config.toml
num_hidden_layers = 8
hidden_size = 320
num_attention_heads = 5
num_key_value_heads = 1
head_dim = 64
intermediate_size = 1280
vocab_size = 4383
hidden_act = "gelu"
norm = "layernorm"
norm_place = "pre"
norm_eps = 1e-06
positions = "rope"
rope_theta = 10000.0
rope_fraction = 0.25
qk_norm = false
attn_scale = 0.125
bias = "none"
tie_word_embeddings = true
parallel_block = true
init = "normal"
init_std_qkv = 0.0356
init_std_o = 0.0442
init_std_up = 0.051
init_std_down = 0.051
optimizer = "soap_variant"
learning_rate = 0.0108
weight_decay = 0.0
lr_head = 0.00846
max_grad_norm = 1.0
warmup_steps = 200
schedule = "wsd"
decay_fraction = 1.0
decay_shape = "linear"
final_lr_fraction = 0.05
batch_tokens = 131072
max_seq_len = 256
doc_mask = true
train_tokens = 409600000
max_steps = 3126
dataset = "wikipedia_en"
Each number is 128 + 32 x the weight over its row's rms, rounded and kept within 0 to 255. Layers, rows and columns count from 0. Numbers have three digits each. The size before them is the row's rms in percent of the matrix's.

# layer 4 attention output (transposed), 320x320, rms 0.0441, rows 56-63,120-127,183-191,247-255,311-319, columns 128-191
099:128152113155131195150156103115155176145190147115183101146155105140092104118124081173109133048134133103152109083127104152116072099136080127133105176211119193173175139133104130128120179103104104
090:127109085083135138190095113154146095076119166072170124134158124105128135126069124110139084157175098092158080148156080135147094133145157127097137120158168176104151143135155096122147136098150136
093:125173104071100139129109092151157128115131085126085107152158122093187189174190149129142174212099150160195096156094104090124163142146147101079170084110148136152065106169118104159130091117123107
093:157188079143162121179122129135187102118125125112111105146120130123108105158169051173164154079144154144146183184083183113200101138125172134123132102150113189071178180156121073142131152154143088
094:129123116113127195142148134149163123137094111124170126155167123158064100064146146129089125110138128128105146230202118164084109149132135115159116153100125141102098107120106114124175130156152122
098:140146160126108081123137112189112110110084110146149150121178105159107078120145128103097124227071122155090124123093144097169129165099098113109126121083126125078187149141117080076128099101156134
089:156150122112121147101086098127148135095165171109101171124158124116106141112152146083164082098144143139076130180082167043166087090146156127148135135149126130064172129122115095165094124116191129
089:102141159165176128100096173105180099069146116078093108118128163180116122194121157121151078117169129101116098081107188140136157097184132186138127106128106038116110094106041144112088143134137119
094:168148135167166154113155111087178120116160136154085068126135146150139176124131083114128115155124082100163164036052128131166071120152119123140190117048091149164127109035139156164105122154158100
097:100165044179223128121087182130134120159098144160121119134151144117104098100120074118138119187204080133137116121122142171066137134081142099140067169144102109130115152093101078145121108146174123
106:134148120108090112133181182102101109103108162110123081149140156174103112150125096102124145163117148194174153140174157127101150106137160160158122150177097141110104107103069132070139187155132155
099:104129147121113105117170145097126111081134132107139116166108138176105139114134127121122138119126145140121099103104142100176135081123094160123137105108116095097099193101164092081143117126150097
102:117150089133139119121164149110119120143178106163147109114098103081130182130104161105145107086136135125095138155205150157082135061112171106111127065081133156126068155132074142140170058127110121
089:073137079120166140122158128094118102172104115146090095073139083123143112093122140177106164197158133119065115116169144124179134141068045122096099141128077133169118116182141169140100149099122109
110:180168139152072136143119140061105173140118076143155192110121114144165130149149107130104119170109092152205126085140117192163142130148083104120172155114055132176119147122109169134145138097117077
092:137113083152164141130143134168157135175084173152099173114131080079142138162184120188140098157141115114088152144121152154110118078086124083147136145074110126111168179134107145137173133132103122
103:098171153156075137145166100166155094138072144039160121075133130168067128142134183133087074159161096128096149153153083149074078108130103167097156148178154082157112142171118103154104151122126107
112:059164112141142073115129103092138114152073130128092129132118127118159158136119081090143156070143123113068033245112173145118133172141082133108119098097158098113115172171109088124102118137119166
114:137169133146087092099130029160133101117133165076180099109100096130137119109141060171161183065072110087177169146106199043150147114101094082161146152116113111136121137169110102125120059198190136
107:089153124113165125122091153084171125126134173147184137101121138150065073138098152082094075072140170120118095118083125143111140103118176078161164131122075147102096149134128139153144165137136112
115:094145137118087200131127168082136198162117092134150173152074106135134161116142155128152121084196104131151077089105078159066084153173136116164148142123168125191086169192122143150113102129059195
106:154151155159103145167128166124097119140112132160160150154126161134114198148100065092171148070110121157138123147090163134167158129137121065149065142136117071093149087132144162142088137104089167
111:139123101112141169133111116106151116082181100104076134128113168137119214073131147178164144176171132094093147114188138134098100110152166111147159122110133143200120104128157103133125083138126114
109:085131064141201096129137117130173126136090214155105172104125105064101143161099134140116094202130106128057108128207130119134143138113162176127139120097175083120119120192111138147159077174093178
119:149125095104078184145107071070152111163141092166175145143137169099140078133102174082114134178112117081143140168157086099150100162121143096087161060108144194164102095178203113091132099136161178
092:158108152102162119147145194161147070114112166110094249177127173113054087148137154119105128074128142105167108089115116163115138134113206136134107081090149138076149120110121139092120164104088132
107:101078162060163111076103190110113146152099156137103106108139150131126190151137112090139163092122164155139112120159150158117163166121152186057100109184105102127134124078095163058103178092097084
094:066100149164163134118069134107113071081081136083134075142163106124153174133081104143128162184054168107094161096130126175163138120114105118084138139089154146098144088090111121134130113153120156
100:111100178128116174168155172154140078162160153157081063132133136141108125159137152173126203187133115093138075145091139159124171106177127159156075149146138137131081142137119121048142199100067120
094:160166150081181083111098138141110135103071099144156182104122099144119087165125154081164092135103143129142093119130067121139176070069111179148216145098167105110144115127148124115103126162109111
089:179118130125072118093105152081120143136069097110089119038113145134094127095144090103157136152106098089090122089133115130136184088108130136121179099144143132099183179194120108118096151162118170
104:176130083112139153064098144175148148143079108148166156073111155161112117070128128152103111255190095156125127131137095121094148189076053107127159144128110102148084175167147119086117172110160129
102:091169153134085103189168121135117116136088132160099173134169106094120102172104121197087126129092088194109121135104145169117148190141073118141071110126179112141155134100109105200095110131006087
100:055087128137162146169062075158125106127106160129165161107170134167122111089144176183169147122101208094146168177134139172091055133089132083166124106115130127113117145115085138098181103168117081
099:114182068150101142181139165089157141085159104090154134148109144061144150120113142158103060186056131073152143108116141139154123164137100119112125150075101181123184120179165118121142147174078110
093:153127116124173167148086115125107118109054106140101163129135167105087082119114143131094097181123109143131150117134181096125182089110175069132087147160159124143135154091140122164109130135092153
101:140114123128110160124112095156101170109155086129099130127130127168104110134147120139123110132217176184157053133113124097143106090096125119069125148109112134113122136083100141144111114138142117
091:105137086211088150149124138136111137126118109153130177135152109103124126103088079072114108196155120091193147152114151113177185141183159139113156119133179137137121061039097086138123162170103098
099:128139133110168109059154130171130149060152128100134110162126153116102108150105130119148141131149133058144109163157086133145146116156072155109148143099088132166139061171133203137119123119089136
099:131153082160148193162109145150031192155117085128108161149126094148176175181089127140121149164072118113109149112109095114156096174162204133114137105108181107140092066127103125154105146145117119
089:153140158175118160133078134158067155150182104099123153130105182092179119115090091125123101169091095152123177063112145143198089162123181142132128119097170121130128163079125114138142170154122118
096:189106171163145079164136141101114111105119066172099158159140134143096140102089131157150157163152196119117092127091089167205120154093078095097119124155128134118138048146119124121117064162161187
099:202131145139102160095134163150094131143196127223066124134137098117130123117118141098148137235108176146163141169141125151180105115104182103131125113122102097037096085123129135156139121094187138
# layer 4 attention value, 64x320, rms 0.0359, rows 56-63, columns 128-191
101:137124177122111082147150097072141178168073160116105107133115080164177153141115136143137079143142134033155162132181171129128097131084190181068178045133101137136124086172107149115209165166090155
100:105135105135099136103125093135151093120113148115132088133133119093073108166112116123086135084045172143141148109110140119146130163175105142114099125121201140106129103113133156123171144182120105
094:148098169093078156112157139068147139103124132092147092138214133174143136126086172184137202166131165094094058105169170121195138086147092145129214216129105144174135161113091135087161161134125153
104:113149178073098122112100170122138134140106164144143158139131144179060168116112116139139091107142124051150131138137137130195121173124070115132128094150117140107099099190100109127104097106110097
097:102057146091138096141116176117084084131129118180117122136145099076062128110144101173067190051108118137128119099113203090152168140080121111108169198110116135137158115168103125121136090121140101
098:102146135135131154108092140182152095063138138172160123086115134155152128082140136099053110153178129112153154116139080139194116182090174086120081090134088109112153081169147081107061091176156158
097:098126114144073111168179119103118086140188134153126202081121116144177114134146101109159160149125139184160121110150094167087152148176063108076076137118165084120111055147171137124123093109066161
099:135132138142143121110150114146143152122192166165166172131109121122108078118110139124089154131131118086095101142155090163113119148021109121160134148107089136110141138117122131048159176151171106
# layer 4 MLP up, 1280x320, rms 0.0509, rows 0-24, columns 128-191
102:238137127168185105162106131178126119084129090125124135127109162125119141152101129107086164173131095121134112159123125185145117164156144115149191086141143175142160157182134132136193084156072118
105:152160149173092098138091033133107145088190098107084102090069129138190161119131143198107039142167139071147161149132099146109137085077142160131162103119136062091180112178118103107063116120122106
100:125108143114214095092116108096154164159124134141124100041141201162108136138164123129164132165123084070105104076091127146121169175154174114126110143118111101191118152149069149138071133081116144
101:076173158148123151090094077146065065127168154088084105135135122104104154122116139112148099118117126174201170068097091129126105143084117144092122091128093145114068150128157074088094132130121149
097:121143156113161195066188106158065185168147125175095116156063134107088156127070132170154144116100135109133122139118152207196101114149093133147143109184162124143139105111126191090160108086159187
101:110107056113138163175126113111120148162129137114125119073216199087094149135104127141126135137171134124096125162120117154060150145100154134119138143094139194069160131111119186135154136141121142
100:121158078137142147154142107159101184108155124114116115147149105194097073120139070128050137088122150148096096158139072143193106141165148131091152101180088179045164084079138089102038094140104151
103:131095225143159115141106060166147078130114081162091159146086101127150184128051079153150081165136167153129086090111094118198145174150129138130154137122136132157129110094171103139069131135131196
098:147104188136078120128171101125120157152133149135119182178171108160151063151163072143145122118147095174136098095154186141137120102116125206140104126167161040089135118176128133135143159129158149
095:077177100123129118176154138107127129080123128150126095085133127108133052094178067143146092127182135107103151109197146129159129097131104108139152136187125139120145158123104117106103123144109155
098:108081128100105194120135132137099126121102146084136198131149160136190093116173104092112140070147085117166168099141128087120099127133104140119146099100136152088120165144160145126156141140113166
101:171112065079082082106140143112133142113055104128137135119118131169138136143147133140142102155147135132141105128157095137146167156084141122130155129125144132091140160202145095097143138141133196
102:159125085130137139149064151161121131171052149149175100146134110156074116116170144180117185093093055083075142185075165088083153137206055120074066173097134121156119102141111147104152094134103101
107:160152190066110080117132113142120119114188097085103119087106150162157178147124120085086153111107076172090129146089115120138134138058148090137081166103110128156107126122119136076130129093103088
100:088150128090188186175100112148123141124064193094118054079111200169092178066141089136153125116117168130157108111156132105081132118120175082099136100147098098122113110128128140071124188116205140
101:169157136155137175106131148167132090128121128151187101080108117107144135137100133129080076103141156120182112111171129141218137114142154152180155139134174161102093167134154169092147171138121078
103:075172178126089199117174135170107113137147194146133141181138100108134125166082169137155158153124143086127123113079152118138134154126136094097130144159117093114165066097089164066139152115137062
098:090070108140150152172163112167124145087116112064216165105155109123153197103070143134136212065153131109105133113067070160153180097102160081117155110107102158087136141146098175103086139109114080
098:169110131085163060098127172121140222135051130132152122110165168136182168122124093152101097077085089172107114128104131119150166184124103151129109097148166094127132198172151122078171163198111105
106:146091113139073123165098060142155099165069198141140155147127092161136162100150099207154072159106141105082130117135137147085197150127142070096128134130090116145205042062136079107076137116069087
087:171133170099134124165113136129179092145149127120070083154125081174101160158063137176149159101142173147132137109129135115146114086161113132144122171133154096130127093148140104122171141148138078
096:091122099107128146167096159192158171096095104065146060072061089112130094171191093178168040134191096124077120104154148111106184151123163133113127089157140129070119164196152152126087069116150055
097:179160143134158134113137108156134082156118147134066149069204156093159065164183153166142141141133149215125126106120126138181144163080149130124194158152141117177073128120105191139112111119069141
097:160098115086097127121132140139149146113152065172146160098165175153196101139153150138169101102130077144171138112116145146097078151131175171109140126104154168156165128149161135118091076101085170
093:152112095140150122135112158146145119173113090120181082142078079077134107171092143154164076146188088106142138103164117151106083115136153116133073131087027157150147129151166147135183091097167136
# layer 4 MLP down (transposed), 1280x320, rms 0.051, rows 0-23, columns 128-191
097:136147107142086158143108135109131096088108179172108135127161115139150134127139119073077100064205131128089164099098105140119077078091201140085132206149171099173145132140116144076151124117140159
109:139119180082095095074108187112136116150155124121151114145091091136138106140119115160147101140123103171102136168159130193172123124072194142116189138167084110159102090120159129110172124139158080
093:153178123111138186104090100083091109176126167176186090136122174083095123121098135144160147095170160141146157112088140080066135084084103092113143164195127181067115134092101090142139158129129124
118:115190120144118098175182156118098139100093127139156174108126126097075116117112114156124152204119113193182088067143120130144121148149144171176101129100183127115153119202080151139159123217081167
103:166118100114096128052159177110158114106141130130089072095077186120066121139046108111160091094142136106201112165143165062111076088183145123144134105149101124051141116113161149150116116136123160
098:140100170119110125111163136164196091149188164130179166108070110134167144136106160123147120141087159074097122101142093120106137099176200112113152161162107196088113152157156102124112158183158091
103:056178209094108094076117124120134126177149187160146086089141119168119103080145161127166116131113094135163152198131085131206161132098153172078155127094158103167118102099115115082105122084152176
116:143127079089195079100092105164104073112112087168139151140120122137108143135084196125158171160114028159102148127114147190155135127052120169183088150072137113117100034178199097150118132113108161
103:132173064101144074119163170116104082121064148146130172139070121096085069122101121084147217137161098172089053118079078092098113121153103133037135162109128181143111158109161132118132178187139099
095:166118065181129096113150066110161104179115138110144123139152136121091149108099154145144115110100101115143109155050147138065157128095153155156093155132160164126097150143133146096113208168150138
091:117177135100082072144166109070103148100188164137108088080178129084075168116085124108160092091123138134135116130091141107110126127138126166091114188112167071125166133138062168118098159138164094
099:092188148125178148179096147113121113165113115146133103131191095128117167117134101143160153099165148051106139168050110142141118076117104133173103147149117093151124139191116150066140119120096157
088:145074159103118156102156129194112141119187152075121092118134134138148091130106120118163085255173143165149093130161133154145149151088125137157187095157116145079143088123124104120133155085178124
107:143111125088164116184158108181156143107198131101119136126197173119126094121119130158187117156094095091131096104101157183140098123162115153109113168079146174100145177079135121116167160142163060
099:147097177148166079154147096067196175106119104142133162134182120093177108122094143070185131203070165070149152107150112106146120126133170100134075147147106156133094200139155124144151115125041083
101:067209125176093075142137155136132217133149141139151118145110123153113118118096108128108160161102176151143168082139103138099090160075098147109136154079157136186111089135105159123153098097134141
112:166136090122092126057123131094197059166106191119150090163169127112125072119158126104148104124140099132096129149107068143134144159131065102148133090127153085123155149144113131064181086113146144
095:161142132122100116120159131141131150148134116151064112147122138110124073117181081181082050117172127153132112142155209129107113115163120112144085105120134123121136135149113091105146131162128104
100:095126163101104155107100065105104106157138118106154140109125126145121099129155117116098143184114035109122142098111178092110117089158138139129122126128016148161133129154119116097160104072127131
107:101055141108139143168214124136181129143162162088102208155111102093148176102156098096017093138159108103103167174115179144099100119188080155119121119192036162111087150105116059156109121190116107
090:153158142135153132108094106091152068082069163148126113127136137096096095136067129141119084037112080193111083156143085157174130136147087160166193134163139166132101099150164138151149101123123194
101:119128193136140113128129095097151146166174121142136080149137144230128141129114151147157165164058141125144150095125129155119127168097102147125134174065171142093119119113128101134067097135105127
090:032072113116114107100109125121180141087180118108164095175086113150114149134067177106132118190086081140137060134119170091130131123135171097149121185160135142082147129186161083132168108090119118
089:119143188145159089123129033125135116104101138145135064148108075134088138169119102079201135061112138124124119091110142107107155149151094081071085077126047146146095083139137194119127140147160121